Part of a small language model's weights.
Size: 10 layers, width 256, 2 heads of 128, MLP 1024 SwiGLU, vocabulary 1024, 11.3M parameters.
Architecture: RMSNorm before each block, untied embeddings.
Training: 720M tokens, 15135 steps.
Each number is 128 + 24 x the weight over the matrix's rms, rounded and kept within 0 to 255. Layers, rows and columns count from 0. Numbers have three digits each.

# layer 3 MLP up, 1024x256, rms 0.111, rows 608-644, columns 128-255
115111141127144108097114103129127132145131143092156120068128123122177142156118132134114091155132129109180136126135152097143127074143091096122139142071127116123116115121108187114057132104145112148134121128107157120116183097133162135099070165152120117118126139078151133113156096118104175127107131145126134111198102125120110104125134115155098162141167138161109125126161136102093121126142
140104142105130118177126147141092117111137103132145108137110124111135108069113141142131130127135132118114146132160144120137110126130099123145196121095151167138082133118105101150124107117115145119077121115123167086079036143148142149100152153129101115139083117124121137136106112127136134117156118134126104113171140181110082115155146136096163176124112156155152138121125152088142087127105
151153131149123109111106095096141168158102111116128154145148073116148144139125161139129112196124125120127112128136116180133134114108109149108135115178172137140131141120111143131128138125148135093099139119093120163119119138147134106105134071105080104155176123153121118117168147117116145100163096156117105125139094120133110131090122126132090104160115079157172112143085107138090130111152
120110156151142144113142154106095067088168096133119108135169145104172123128154105089108134135118133166145109146153141122130111153149126111134132154140157155090173133145149119082122149111116151118120110119108165140080112143089106149136158119118122111137116118135148122102128108139099130162099123089140092158164129148122161077157110128147119175157083128089127134130156122096118077092106
153075136118173122091127160122133091083152190100142098132108080131101104137138123137113143132142141112117152114196128131196122126129129132113103125105120116134151120099108084062161186136114145121156157139096133152153139149127175077128149171158162139135150145115111126125164090099128112108121141133130113122181123122133112073132096157124139150093126112116138086158107150069082132134101
110120140110150125099116165119125124123118119093098133140144119173114165144132137120136141133144110125141125196082109135158123098163078142104148142164156123133117115115117169113118124123105128119151126140152138129097138111115094143098131154100121101091136181132163174165099116121170135116109096157117116138121113117141073139133151154104095113127160097114188105089109117150140156124130
095169119133186127103119156136169134144117096069160122147121098111118130139163134112088097122140131138188135082136110163137117118130095106109168152132167076111098143147105134093106149136140096094104113101116180131139094146154139122145117148159110141123130147156167134127098117158130132124107178138086126134120126144118156170143092155107140127129152110145137109169122084147152098161154
129113125142095150140140164148140172080102162114106130146182129122099102128143123136144212152091146148145142136105077116142151137142110147133089133125094175143144161127133140142078117124127140121092106124146140111132131122135104156072149116063120167122134116152126143121177101153159146092121134100153158127101105118092102142119122095112112104093109106172134146108137111121142135125124
108099135122170146144135138128172144136138112096126126136159152140095133132139178150103116176137100126146133111102105086128118121099141118120108134109124129150132131114109137146113115115070200127144177082139117096152091128121150120100158097130130136122131123153126095097154165151151110096117139083093127120089139142085172081126146099103120101203120092119130207125180134161109155086099
129115113116072134124138120096142114137147130148102167122122110125110143133130110181103109098128158154100110114162165159123116145085147146120124129119116074131135152163114198141133130115114128095141087118106187129149093147140125142074111144121125158078160112131123176135129112109118120108201121153172101156162086112141097088173126144126156098180104089099124100081153105125184126146133
129143157120117121122160137095097120123128143100119082122118110135126126128108076156156147150137075118112114120111124128150109153144150106148110134114120133133133122115132128120123102145142095128145133102152078134167102119103142095155099143091094152154102112144117125081127152118119111132110162110132168146116119104140119133140173144106114174131096085150148130115155089133141147125113
081133139117118150143115092124140103143127096146122130158141108112097150140149102136130094113172127116145166149088130144137145149099144115113101144134085099105089178132158146107126097174114151146182118136119176098113160178153114144091148122166123175134149103152173128140144117122127117077113151111139133151129124116092151103156136123155116088109131135110120124110101139115169098155108
123111157108136127095138117154100114078080140103141108147155153116185108102118111116118114126109100155127131095140099161169127174120118119122124123148118114096083123118115085128115127186152108156141093138118128100117095145128138121138118107131180107138143147122148098107152106099152145146075140102104151074130111127125079159137140124132118124208135113114091152108150111099159124145115
110112138118093130135136163174138108078137082109112129125135122122111162146106109111117152139115085173124111117162066148108157134110097134112137112086104123080139147137112138152131114133133132131133090082082168132086122094107153149161147123118126137099123098078149147085151089152152088122130154115136173142143139145138153111164125180123133126108166128115138143133167171123145129132119
100099126123123099128120147121114093181118175141147142156153102142136113132128107121122132116111099131126136132128130172123137121112138104107106090149106120101131118123109137154144103131148174117118091118114111098126134100134176129166149131105134121119152149099066100155181122133103139155153114109140180158112143148137163126145156139125129147088127113148146096135146141174141121116102
130127128112151180109130096126112142126140140109130122116177160154143155164136119126068058118132116120127128144149119150176131139110141088131165103137176140108145117071119120139128162110144152121149140116084071133127110155182185113120147114129076119055132151071101108105104116139124113129122103127121119127114148130124128117087092103114159126111166100110145131169103171132180128138109
173134129123201162117124133118110138131114116089096099154138118140155123119136074119139098099110117168124144166142126141137105123103087144107109098158106143133104104134105140130121102132154076142116085146161116118144136099155042145127109131139145159084137155150129120112131128139120118141106088133100139127140115131062076167109143147130174134114132125113115093085120145137137104118139
097152153130136138102137125138151148191104155143145105108108099123109144153133145132103124115119113116124122129143127170075164157133153134093094132118130148143127121111121128124104171171076072154145126114141139130132101125151118142163111174112100130095112146136149108157102138137115150086120108150097151146100125139097095127099110147125088119149156140150138114101090143172167184131132
120172174117118105120123114168132095175098143127096098115150135125109136165117122151134083104109092118146147079112163132134119100184130103147166110127118113131128099103126100048153130116119111137097127133115125144104151122123083118127092149173119104127142152166114134129147123116183113122195110155113152132142123174149130136120127156131102107105122104114100141153127151124126152117130
131088155153132129128137147132112142143127171116124146137122096126115153128155150122164101152119124117132148165171132128126139111142104145106053154139148123119131135124113112126137129112127191160164161137142134164166127139123088116147140094155195092165141110128133133135083155153134146135165107116106122133112126128112147119081170142113122107079117095108145131111134116115132111147149
108129155125136086146118142120147085116124150090111124098150130134094150125109110132146165105141093125122145156117130141121119112108190158139124133133168169109102164137112122140175083111073126106136102094123129117132118176125154182089126116124110135136117081151119134111147081133167086107115127115123143110110113112163135130135152125086126160103101120160093107159132147096112182131125
151133145161158118136139101127130138158140105156102087123132089172149141079135099117136157119102163124129149141148176097108123124103150152085138122112142087132137122119124115139128101133127108131137123161146139158150120133115100121105105086090160108123133099116125134150133119144135094096153096123110100136103157132183138128097164133081122104127086193103142113143138129139128133122128
125137128144078104115130146127119163095159134144123099133092116138105115087161129153130127138106114124143136125092125081126131101119173138167150163077136129124108163138168112142138090123112135148112072104112132128100108146142171139150150093109128128141100136129133138124141125115093047085139135145134105154147160134178138111183107136151093094148105179114089148150099118149101140120121
122094148111125151162104164166126103094159105131132089156129153110137107127141171099170148122105063144137102093135107130141092162063108149125107146147134120093157103103130092159152081165133105116110103127113115159134091129141136101119136178159116145111123125114130120117129145145169131090182179117104115119126087159104154133078101130126123120106170149102178151107142133111127130116149
123092124106124115144128125174167091145112157098117118109088172115169136131151088137158122124134138099148117089117106137135159095141169142147142106090121179096109123079122101133129143154117159157140156106170144105128122129136160151165107141135140108090140095102155099100141150111130127069125142087131095117113143096129112114132159118127150142122125106126150131178130093100129121155116
137169111056146113168140137107125117148115130135132159125099123155134176127098111113109093136159072172189091118075150127091097159083130138138104122156129098119149099155110149128108112126153131145105103116155130095137138101138131106098150152109161120143092158108115117099092129137114099125116105110120137125120088092100112111126104111079149112132122162130106165099123118143089153153141
132146135171137143140124144114088130144153107116118116085102129120128137072164105139146146092084090131116133179128127131192150099120125119136175162101122134131122147140125118135123161151160120096105163122154145133127101120168110120086158134089142101101137138147122131142106124146098135112101142082133109117113162130090104154120143148116099108165125155111135161118116129137134120104131
120139147148104158126116115099166133181084141161128154077093142137164121173113118136152155163152123096126121110130133118096130165124106128187163149136148117161127131134127148153101093105125141150122144104116171133139113150153147148123135125128138168169137116125129105118083075102155096132170146065089148143103117127146159138143218129149133104129123138122142112152150159088105106162142
129173142142128150119110155162135167142172140119126167132125120129090133144132117079112177100065129146150145096093115119145122130144121118148137121144106155150165133169164112104131131141149137074098170191099143158082119126123151087156112107120146140123115109159061135144093133147159088130102125116133161126172142158137108141139132142089087111160086069172105115112160117105141183095156
126110144174121084133149177098133128140110083145126099111118094142150088119133096186145116089135077140114165150145127095134117103140153122150115123165151121115134173112128106122129136124124102173102128117154122140090136099109114121138122129117141134120110112149153109108118116142105168127099090134090119149148119131108141116106122089146134129114153116102141109088102154112076145119153
127094106128126137145119142145096136125105063099141132138143145137117118114160109181106102170120142127143104104105079160136132195128119079122111154141092173084106130071121172092179141102135116112129111126071162139132130129128105091131137136097124114135166099138148166145103156138103132096143107108115128167099138149105152125118154113126097124119127117131146122152152093105101086100129
148151153102157147153121163113107140139112143121093099113114122096139142141168135147105101125090169168147114128124166091131135159154154136110110143162110096139132074100111118100127122131121100092097159168126098131146152140116081124146123099132096126114122122125159145128113118155140080134153151149117161105116141119121081133176111154134157137146125148117117116150129122088150141104185
125086119113107155105125148107143130129165166117154137162099160137128072099114138137143120117100171130103155105125086157129079164131130076138087140085129145177172124136140082125134125100117129141140154086128152123145137151116114124124091099134102129142109166123110150102125099122122194125138173060130132122165128093119093131125141158132133121160162092149125118085134121100100119139110
104116113120136079134130164105173095121124118112109126124130124159097131112126105141143132143121142117120089125123086131116101097105131153121092162099095121116111111101078100154104111161124143145156191139140147157103158154115143121160155112113116083124100098151148140136111117139121128138139143142105162084102140095131149155098176100130075103141157166104121143116161087124131121190109
090109117131131130168138127129115143093122108125088161195132107131133114132125124173137118143159144086141097164141094099109106148127108131153068187158143118151114122109149136171135167152161097135091164149105097138169132087111141132141142100184098106097116125128108102144165160141144142136131135130148118143107098097125144117128115143106140135145120141085128115133187095102132143146111
098161153123100104105128098119169100125106131108126135132123148115093139093136134157104166091134148115159120115166179129126137151162123115105113133124135157153123133118122097166150155158170108129115140114140120149113186123127141123128118149118100090096103106130123170148145088117159117111137098126139174080123143136155102135080152190151080090104139135154127129180149125106122146119163
181143091120085104082133123135142052130128128150116130139133160087146148165129132139131126129148167117075130161132123171137109152112104142111103150162129125136128126150146125122117133078122146124149153180151117100164099129111124128140084112133150139120138077097151151166158150129180140116161121104152102123101138146132152168122168092108112145143148155111141103154130117155118147119151
# layer 3 MLP down (transposed), 1024x256, rms 0.115, rows 608-643, columns 128-255
103112139117153175147109143122113132177156133126079146161139112109138104140163103110116156128169137108164096143130181102129086152080147135109124139092138109126106116103132128161104104158099163139158117132116109153116144145152145126116134104102110117130121115115119134098087123088152116109148119090163139127126156123113097119124130128129140137130134153112143112136123098113100140189112
156143080112144124133151148126136104198139120146123182140142161095096160083137148145128096118108141153136122178132146133105102122142143086092154144114177125117106100125169147119116132137144113150164137065180128091114141129165119135136094101106159117086144112179146123117105105105136141121134132163162108149140131152109124151126134145078126128118146109113161137081115136106130138140104
135073165150098136140116136171079144094143132129126106138123122171117131115155114071108113076116138175120181136098130135134176157135152141123138159141148106113147175136145146123125140128137155104158119114132131129105135161107123122125130156138108097170093159134129112150109117100130122140129149136121140184091118119139104119135151152107109109096143156093150088128180126113130122052140
111120129116173128119143101075132133151136164136063120096204116125123135145174093087120156138102142136122148127130146100125145103150146132113140099099164117101158122136151133140142131118142129167082124148101112129151134166143113151159168150137099161152122147104144048155118096096191116111113141147138117174127091133098124133124103122134127125137132109136128135179154127121109139100155
125087113110108149141102128133171128102091152120090167128103143121117100093113124141128121109179121164118135099135143127134076123131106108128119145165127138134103096137132169083154140074158129124151145120113122105140122105075158107126096137134136104160147139070117146116126123104114101094127126052146106173164105135120112113115128105089161139123176122140144143104160166150125140172199
086155120123107140092127111109147150162100138154156125133090099130122117143127113057126105112133131158134190169171142136097182107130120135118111139134117109162143147181079148103131169123125125122079159107121146118105118172173150155123127128129151099141075131117116106160120144131081108075156121114108112084143061099132133114132107094129145136131131091124125089141123119127096123073166
169125134133087139126136102141141148146116136135124134124067134158107132126132110131125102139103121159122094168120146105121155149122127117132109134115151110140095156093139144145129112107133134140114157118185098140096135065127114133123108183083161102071152117120139168131135130099163103127130134196133132113040092152119154100154111109134126134135118106113124161131161145166131124127156
119117120154142149195099118121105171132153169154099146133124116109147078125132105143131136130165151134121166152109158097105093138106133177145157138126105134087125159099093130138122097116118123143123137129121088097151123130099134141136173158145126173147133122113175178130139142177128133140143127090066120086097120158151097112163122128099137088114147131130116103135119126113169111135113
070144109108137100138139137081128110144160107163158137142139128130093133130152160136113107132190148121153144101083159130100118133131158183138126164145129121072111104167094156114068133141100109168154150126145098138138085151159101119148087116134132133104109187132128123114133134151152122123161155135134193143118160179137133147118139105094152087120133123110113118128141170150124123110139
158106113136125123141131128181129147100087185115157092134152045107216097114133172107109125121175118134159097154122151101156095068100105176136120146147155126122136151091147114121129162138094108133105127130125075131113107161126139150143114135148098093126127125155144103138103161160182122112098148113143144171126172095113123116136150109111122099089128171103105073141147126133110142107120
124118147113106109107186136090142118141110116113094163095102170131119125094092144137129147117131139120123137078123130127151086120145124136144142132118147122139140131132141113167131148125152105167096175161148116113154134132103100162103121154148151133093172145156100093086151137110122148114124151111136127117131138100147167124119079114123160171140183133118155142142133110123117118148116
180139160161151134124194116130093109152148137122124113072115179125140089127117103198102119142143114114126096122106098129153128141119137142160080123118116106144150187107122129126162142156121153108113140097108121153124143172143103136112113119135095149142114120132120109125126097117143119105103125153164154113089173124129158167127118105113119112144140113108114158071131156147155137157145
101100134137163160102089139135153131113124145091116108208136130111170143126107126146129111154129103137116158119111098129154138119112116165153102109139108123109134144134127100092154135142104105138097091106161127107122111114134166104143122106133128124164173141166130142175136104148167138130117134115105086118152113137131111121139116113146122133166095120149111137091097151128155108113104
086170130146171159122085131123122143117111161140124125105130096115173140146105089124152150130139152126118157125120149142107120171142084142160162107122129108105179152111142102128124119123161114094140153147182125127156104102139104154121094137138144131113083152137162147120104173138112151150181140106128113146133131141138112124106145139152116118123107133136177130103117129096144122136121
132110176086152124133117142109136112147126166129122129140109089129119171155140117090123137119163103153133127140135108135116099150137158144126141117130126121113147131171135148107131135147137126138137111131187139115123175135143090159107122141115121164092086099110157147127143112127129132116129133139165091169144097169106076134134134163102107153143108127137112152135098135125160155087101
174116106093141113118120141173134103121118110093183106117105190120072119119172133112100118133137123096124076139077139129132139120111142139114171118138107151129129130102122143076139179093094124114159105159118126131135084125130133146160093113137092143100144152136139133111080133132099134126129124087080121114146171154122114109110127109123177118164168150127116162128128136109168127142176
172167134165101083154118121146165130111121118130108138081139134123115136128112167113159103142123127122122122137131115147152104139108131120158108132123153113134113111109173128146161162128130163157107156129131131112131161117096137145129129121118151116168106120111122142123119094140129117153084120129092128174177098143139170124184109144135112095139135108111130148113141077119136131155109
142167115148125145121101092123148108130106163141140104126122110139094135121134153118127139168149128112131109148143105134070165113108124102116139131136106146116097127125147133098111096122094139148113132128171152117135120118167143150143124090120106129188131134118099120150121171122114141147135097098107156105114137118134163146127122136107176098106120124153109119055103129085138165155133
101126152112145170119113094116133149114140166136101113151093140149116132169154157161092177150170126111105163103118116142139133084141109162134133135152131143110159165136109115120119139153123129152128096129189093135144156166146150152150129163151126166111145100129129086166127103153152124144139108150173115126142200099112149140081095152179119133118090080135162122182138126141113125148093
164158115148099152109177135156117135133077069123189116077102122115133109125097153117107099159148140129142095156084126147107113112166132113116145146102111136126146109097146130125123168128115082183098142104107107147132129131122164144118082148158160082073146112102154114130147115137122097120126136144152154136149069156103167148123125109117129129121118090182085144123108121110127134137131
136113121154100153150121140112133131136160115118150131124086167110152150132181152151112133169089135143133050145116166117141142140158108085125107159111106141139128136145131151145132059097151107152108145111152166196143151128101139094113131119097133062140142162134152103113111125119117083156077113112118114118142109148091142147078103153119112128160140132168122148114130148135098140176112
124128119132099130120175157142115122128139141126095149104127098150087122096128065162107125157167126136111184115137133102112121146151149133137121109146130096133123097111079120147144123116109085117132184143091114138113143163114158107111126129162151158134109144161086138114126098116119115122134132125105157114142171133122077138140124164059133177141114128150111101153124132143109074112121
150085170087139135123166123095131137121129089107148151098126132103164149127148105144101138095114119084110104139119122130159161104135149133103098099151143136159100123130174173127118087114131123151140128098149135109103122143113105124064118107118155133104102143125136134108132097128092122156127134105152082162168177107136111099149127156115086145110122118153097123134114134158074142092132
150133123119099151100138098131099136140132158139163163143163105088132146133144100099112139140189143097133156182142183145131041134126119162167117085160114169173125148149133135148111111145111128116113146134119176143141118152114151151138134138085140120113140147156113145148121137119122133127104119129111124134155123126133097131134137139155141165161106097147143121139103097176165161114154
113121116141135141139094139132129119164125182097116090141148109135112139138144153104123145165095173148137094125155142146089111122120080108078110147136174153143098136100138162169145123087131144124094148139119144155129133127160085157104091173167147066092117161136131141146102125120098153134102122132166131125090131115127138118129158161108111137089135140087141134125097174154212113175111
122110123084116133142138127121141104123105197155082143149125118139146126104137142122139088083173102108123085181121155151098142182142150150127073091129128149126140126142122134151127144134084169114162128132177126100113126102132153115143128137141153168122143161146113113112098105107127132107116164103113130181113060091130096129129115107129121099133151125124135157113109120135124153136133
138150139098159138135134127147111148114131129123133146103088154078138117128144167150111124146134091149127059171077160115108111149173125130132111114125139109082114140124171127119132097152150124125097110101099181141104099140133159138172170155110156111116113107118152147154144122127112131102143143105121136127149138099090118119123135147134140108099132131122159170158156114185117092128094
075095143053136100127115114112101129148167123125081086124106160156090159133128114127134159106115104151147139157140135146098095107145096122074103091121131089095136121128129132122119158143111153111105150111142110169110145135104112084118172144119117111146177133156119111135116100156157127123177079176121092094103078115120148116116129114159139127086134112147173167107113120144137108119105
128108131127103143139112077131141133139130149125137095105072125114128146133135115131138121160121142126132091132160158141162071128141135110129089090113127145156132136151095117117160123153120125107115140114117071107135099097151124131128141157146161099098175158162125117138127084110135150124166156134159121152175094090124146125064126128096119123138131120099106103107111142131113077161141
163160131072130119134126130157178135155138118081151171078144099144120125169154108119104134146143123136152074116104092121132143148151132140150117124146133104154145109115121146141118139131146146132130122146185127140135116150138177110144103110104123137103128122091129167093123110152146105101141145156169168139095180146156149123140122155125144144164099126103148123111137123131151085103129
126162115165151092102124150109140118151112132121111140183094103149117179119112092085108131172122114130150148118159150148137154180109152103087105143179135118128109136113111113112156133067114123104115164099142112116110143117094139147154108086109093092130112088142117132117126131079107128130110102120125094102096171190114120113143140130126134111159145144138167083152130157155159137113133
148111179135162116130121154107125094120155136100126129141130121141166141169161157156107108145201126122099133108088138126096132149102093162100107104132111171121114158115142159138108143123096152114121120123170171136143169119104134125083125173098161132142131155133134121099158114131091149119136111152159132136144080129133098121119113107134152185138110119112137144156141132105149133166097
130149112139113173100137108103149158114129129132168129135083123121139096159127135168093130131153134133148129125146108157148101125164156144141099134130114128111157128116122093142110105150095124159149146097150109080102111153130144137132101132110096136112082163139131122118112099111114160123103148092103125119143130079119121145143139127148113129106134110121161113064118147116099121107117
156147154127135117088147108118159118133121189111104164116177138108153104159111113155143127103175099126142142124144098147088174131129148114092135133121137131152111117113167117138108116127100127132165140130098128139090134111150122136153156129074136113118194113096150136157116136133103125162126139123136122115131128105098100120115091175159169149147118105124113136140101123139161095167121
128091105176118065136142160109116120110101172131097102120151148181111106153146098150130139129142130103137150135108154115100145172140160140106132079186101136146125154114124114151108112122121087144136177125124141114109160163133164128094121095133137137159149106118124120109153098126100135178045122145179109151134121149119162103146139121143168125145135170144127101147148108107122137105144
139177107151076127129129146097140111151131120103095155122103136130177096133111139142113095118129148127149140145133142136109075072124124185144109152113095124153089169153091118110118107142144148125123112100115131149133129143154126144164135151167166117134104132109121144152127109119108124098138124123153115111154132111116119107102139112141121123141123108109120133168121135133138128171157
# layer 3 MLP gate, 1024x256, rms 0.114, rows 609-644, columns 128-255
164142149114093111158138139121114110118161077140113174125139136137137108148131156125098131111151114150102108095152157157156129144129132135062118154143132075118113101143116152174124156122129142118100099094097151125134127109080129101097077066132094148152099122141152150118133141104153159127151122145104155131119143131140124098098163138129132113151129140138081112127128108130112198152125
133145175125126156124161140104113140131158122173143138078163151112186127128135132126139089124142100154109108111114105141178099123146134107124123166114114133128135146143164085068184102146146148112136087100139158116121146097114171056112107097109128094092166137179121157147133119134161133121153098128090146158136131105063140123139155151143132118119093126094134127122133113090116141126122
110098162110090112130147143099128132131134083123125134119165107101109112127173144128129147142097103156140135151149167127117138145093109107065110120104137140158124126126137114121152150100149144146130103169082134130114123083132097135153135123161112098147125121144113088166209139155148140098123107084116102135128147127151123111128138052127142147134104115143141125137142169136146156133147
110142124135137149129161135120112103140085111065125141089122114136151054083127164118087146135161151155146132131096129113131077110130128120141155128143129143136090129140127129132106124083162156101153146135144131159101119142107136117133133161132151107094107127141142119144119140125167090177160074121114098094110128104146147148139060062137148104139116145115123133118154133140142140155132
179142123137123125132141164132125110142145144122109160079102113131149113089142102139098117127107104121132132105089106135125104112147125136108144088181121133095128143163106134111130109095153115118126089152136144151121119150113155107136160087161129113152128143094138094114111158114137138122126144153051155142068161099120111119146080088126149129154112088135157134084107141168134119146118
113179104119084108120131110142128109085136128148122150141144120121109083143203103100140126144122139147139134066143090118058123133160126131151149106140106136132145169111127126139067116116171158106129123094166136090094168105134103116156140183136165140149148142106096130128139160131115097101081089122147116137104082123111122107117124063150128124137157100128148134135130118097112084129146
144112155126102141129154119097101147139134133159128133103112150141104157121135088129097175155083129141156150110169135136154130064174145115098129121112167135120111105128138129129134178148095089131132130067158135157090150147168114106104120139097127109147120155125134103131115087103108124136137116115162113116116133116123066178115131128138098138152105112086114100086137100143101119127078
112128138127114120163147114128100157107152109101111143091142159093142112114118133114097142113111103161116085114127171096142130155093160120110124134098160115130133164156197123161141162096165116129127125114093161151138161141111179103144127107102118150160157112125110097147102094099083130140145142136134100145156122088140088116165104140176141150159169127095100101108084131146070098163109
127109155131144117148158088133149085142111210109109133100141091106185092108100119114178094158136094127137119129146108159159081103125120125133183143160133137143109112140130111097092146150082158127146116131146133171111115122137109140106095099127158123096153110127140179165055103144171107122128183153118117153127131118144118110076146138118132152151115131107081135100109100139126160136124
148159135122099139128170112162143106132135137102108143114096119133133083117158174122118114091144109131168113079124103091117074090143147137102127127131148100141105150147126114133101180090115138122111156152107185109120177117117115120095150094124133099128139132121131149149204056126139134120141125158096153138105122064129093113097106107114134091135157149146101118149163152162093143161173
139132193109117141144129169140109148134120125100113137110123146150155140115141094125103125128127085115105099106127129083104122130173116144173135143118137174089121138088085193123075106156114109118096128141141093087116142100102079119115103102088114097160147134125125159132131108129116167105093149100157132142084148114123127130145135096132166144109143137134139097184152123145107141151117
167134149111132140077162165139125131144095110103146127115155151088160123107075084115133116124140114152124133127136109126147126130119122108147157137126151099100135118106108113120081134123123123161128166163145137109111127148145109077118144123151151138115139135111159122135176122128143134127123130089135152097126133151080095121131131112152138114120086144119115149126166116089148091143098
143103137108134130133141133140115158114137119101123150118130139122113142089121126131131115119113123144127134113115157125146130142115121096123104116116150101121116123167146131069126198154194132111147134130137120137093129110127169105129136134113102076135128098107133126105103126127128110130123170161129126123170158104126121157116159131083107164144093115110129142123175133144108150116136
136140082095121098139187123133138124133132126140126191115155111163098106114095077131096103108136108095090120096124152145119114153124147140130094091112099116109094131124129117121114130136133142115155118091148087135090138095118139131158158149091112117142121127140124117127138097119120073116133113103089172132096115096120166125113169113157123139143137117131098127120159130147118092177166
127087123113129131161164123072143144132113118130110121126094130098153110110105105124154161113131090119157148092108176087135098130158122139135137126115129124175106131105143113143055139164134133155107129155127130112133139103072100116080115081159158145134170097182094162148159155130106161150121146128158130165125142106094100136195165168128124136117161104091107073094131137078129115155125
131092139110100132176149118099083156120133136105135159127132140144193162136146096106137140144138099144121104109138142086157138133157158132157144120118125143105114120116108176124100134133145125131143074125143156082096123143083096080129142142096133076055101128079135091125126156137196147104152120148120125116123140142098104102138165106120175119131136134107154162096142167120106137150108
142156183104103146126148134179102159123085137156106094120092139118157127143146162119134105171132135155173133123088119152101101142193144112082153107085078132117130141129135145113140138119132120146112169099117155166129159095137155095117112134100119142122123142139150125146154114123120156170158114096130117106102138105140108131092111118119126158133092119170117110127113089135105148150166
115119154139129131120153115123152132164114124145130119118130119125150149147095134142132081092162126125168100121121190118107117157149090108197099088133164119132167110117130126121104121104116130138127135132169180156133156157138098050117161115153135126145128139153141106089096103128106150117139097160156143129094059122139149147147145142140140126151172135129117071101142146160131145159161
137124092148147155137147102165130126145111126154157102130108124181115121134080155138113114171112130106124106102123135148142109146156127077133137142101140158102123154113142174134130117040149119100103126146151130108134121166127152140128128140164155145100128140077125124163168128083173153140087143145137122101172140139125120096095083122140121144157142104125127133112173139099114133123114
121131127119129119097135116109088148166127121123092137088150082109133117102107155138143097127144152079089118126182102103096113122179136170163130077151127139177091106131087111104108135170116173141146152110137113077110131122148122107190114142117156141121131155108117136125144142117108142117147153114099127125120114124112117126076136124135099130084115123102171118153152102111127114116168
177131124150140175113142124142087163163109101140130149123151156097179125126127136139142110107118097161129119128133128125128150111094084106110142167146122188096122120159106117093150123138132145117098148110138123107154151110108126128130114115109117116103154131143137110137122106151125154172135125150155122154087131141122115131163089117149158157131135144190091091122093095112132059138157
129122151100147124102153085133093095154117096123110115117096114125131086160109130122136149073120157176168128154133146112105100140162103126079107099148113080137120096150118084113150155121116116131127213146116096088133109149112134099127141089154148148132174088122165110103144096124120138163136125126116160153101089120164120157104096127157120090095100109172113152149134123084149139147077
140108149135146150154140127115104129128142093096136127120131170119093127120128150096117130094089114122179094064120091104133126117141149131096156153094100101129145136129072096156125121126148143118118083139102193134118137089139110070102082095180136115109096133116098077155120097125131109096166162160108135097100090109121173188128071084090120096121119161085154124086137133090109123127152
153133094123136154152153092147108154128119070143123156113098136089118107124164128169156126122126138127155105115132128127177131140127154120100129116112067118108102141143120115104159132100139167085149136124129125114149113173115094101165128129121144109126149126165160141145101106150090106126156201156115101136101133087077125182161104133130147130110141116118133086088144109110100124143108
167145149138100124124122087093103115148154097135112128144132133145185160120150108132125132105114141133142129140141166169132135097163125085137100140129126108129094140145089096114098125113083137126134139058139138124074114108068113085122129113115148124157140156120178131128125132128140154116173139108102133108113117114130122099111138143134116089135152128101115144090154125122138138141103
116141138109113066139139130151066101098175140140115124130115159148161158116141151131078082125138129141128094108057148142114117138134139143101116168074116169135097136136121126099170179135127100112093100140070099111091138099084161100150122117123149131110140111121128115131143138138140141123128146119144110093123131120130128127165095137147105132144098165132111192159170137105157124166140
103103156128106122107149106164112125113119130143117115116146127163098129095106114138130138147104121112129079125127180108108142149171162128091103086140114141150117138140104112145107114112154157170123134157153133141089157117110120080098132084104134162145125171119123102092087138151138118098124156193122108086167140109137131163098131118154129125155147116123104096115125104137189116118122
170139071095120172079138175135107118123111120084118095156147070122157106125133096126124141157141114163144137113113121133110095176114131104130147107129119110079128080115130117115145157159177109111142136137093157143121142144127199095148177148163130123161134151135119147066076113166101122144130090122124169113137127115208135136115114124122141117144149129128105116113107170135133104121138
113171065146155126128135116101117126161100128176145091121122118111149109144124167168145152159091136142146139116148164172101154108098087125111090124123126085147128108127118163146099119067131066122117115141126152158112143146126122099135137127122133131104082141086122081126078087137176128124133107124092129118112119111128152137108076127167123097111136168113132121137141100125142094151162
125120139127124133125158130096112108130117194148138129084127118123148090144098139101121106163118098127175146145097113139142137125142120128141165160139138109094136149106105141118119163132091124130144169123121176087140150109133162109155143133180095128165112152136141151159139153105165152128117115129147115095121150133103096152123148083109155132121159097093150072128135137101118122146142
157142139151095163127143162116173114150125102152094110117161118106161129121135145146156123110171125129148078149132119133140097130113115127130117121116135173120149133117160116181115188128151144118136123131124145098129086158127171114128100083115105122116154106152157151118131112144156106116134116171141122122133147127156160123116137115121147161145153109123097169115116140164100169177095
141147100126076098107187106099114111139108117166081145096134146119144095158117133156113121096134116140152128082159170166143139130156163150134126111140150092113129122105153124121091127129121124104123136143124130069145184162084150150166135130043135122124095148122125126163115133131130130153158081122135152130094131118152137167111121113157137164077114175133101110162163125175125144182113
174096153112120104137129117088100138175113118098101124108105130105143102107113123110139107125104114128144125079142164154170132141145164116117141065095171122134089109144171137108102121091147098115113168125155137124091173147121136155118169096089156110144077155162148113114112109155140180163146116168133093160142108119055111113101122150126116172127178078167099095141100156125133131157133
140114081146125167093142140136120123126113139119161100119154109120125142134142147129096172112135120155107117122187135125128105091112137154092137108132146100106122151162097157142137148133107199157126097139119125115115113112110154136151105135137141140169137159163136145136114143140131123100161164131151134109116160093143159159114114125137050085066116108142093105152149163113093126144105
152093100148103125129154150131125149133154160134117132117106151151096088080129130171151155154120144194099115095133084133117053120093159155136140116125093120144115116154107182091121082125088126125184123156130146116120113136119096078115151152130139138130149125112131115111151156142099124149104140115122126132119096090148158124105106073116141134106093168126117148118104118115117135180121
117150128147151099137152158089125111149169166143139086124149133104117122130160144157114121142165093131132073125142158095181132136134110124151117124083167098110096094118097118147162137128163140127136123096170129118120155097107111110102130137123107119121117148138116135132116139156113183132152125104116134115074085147147136171081144141111106136098148145093119112127152115181113124122176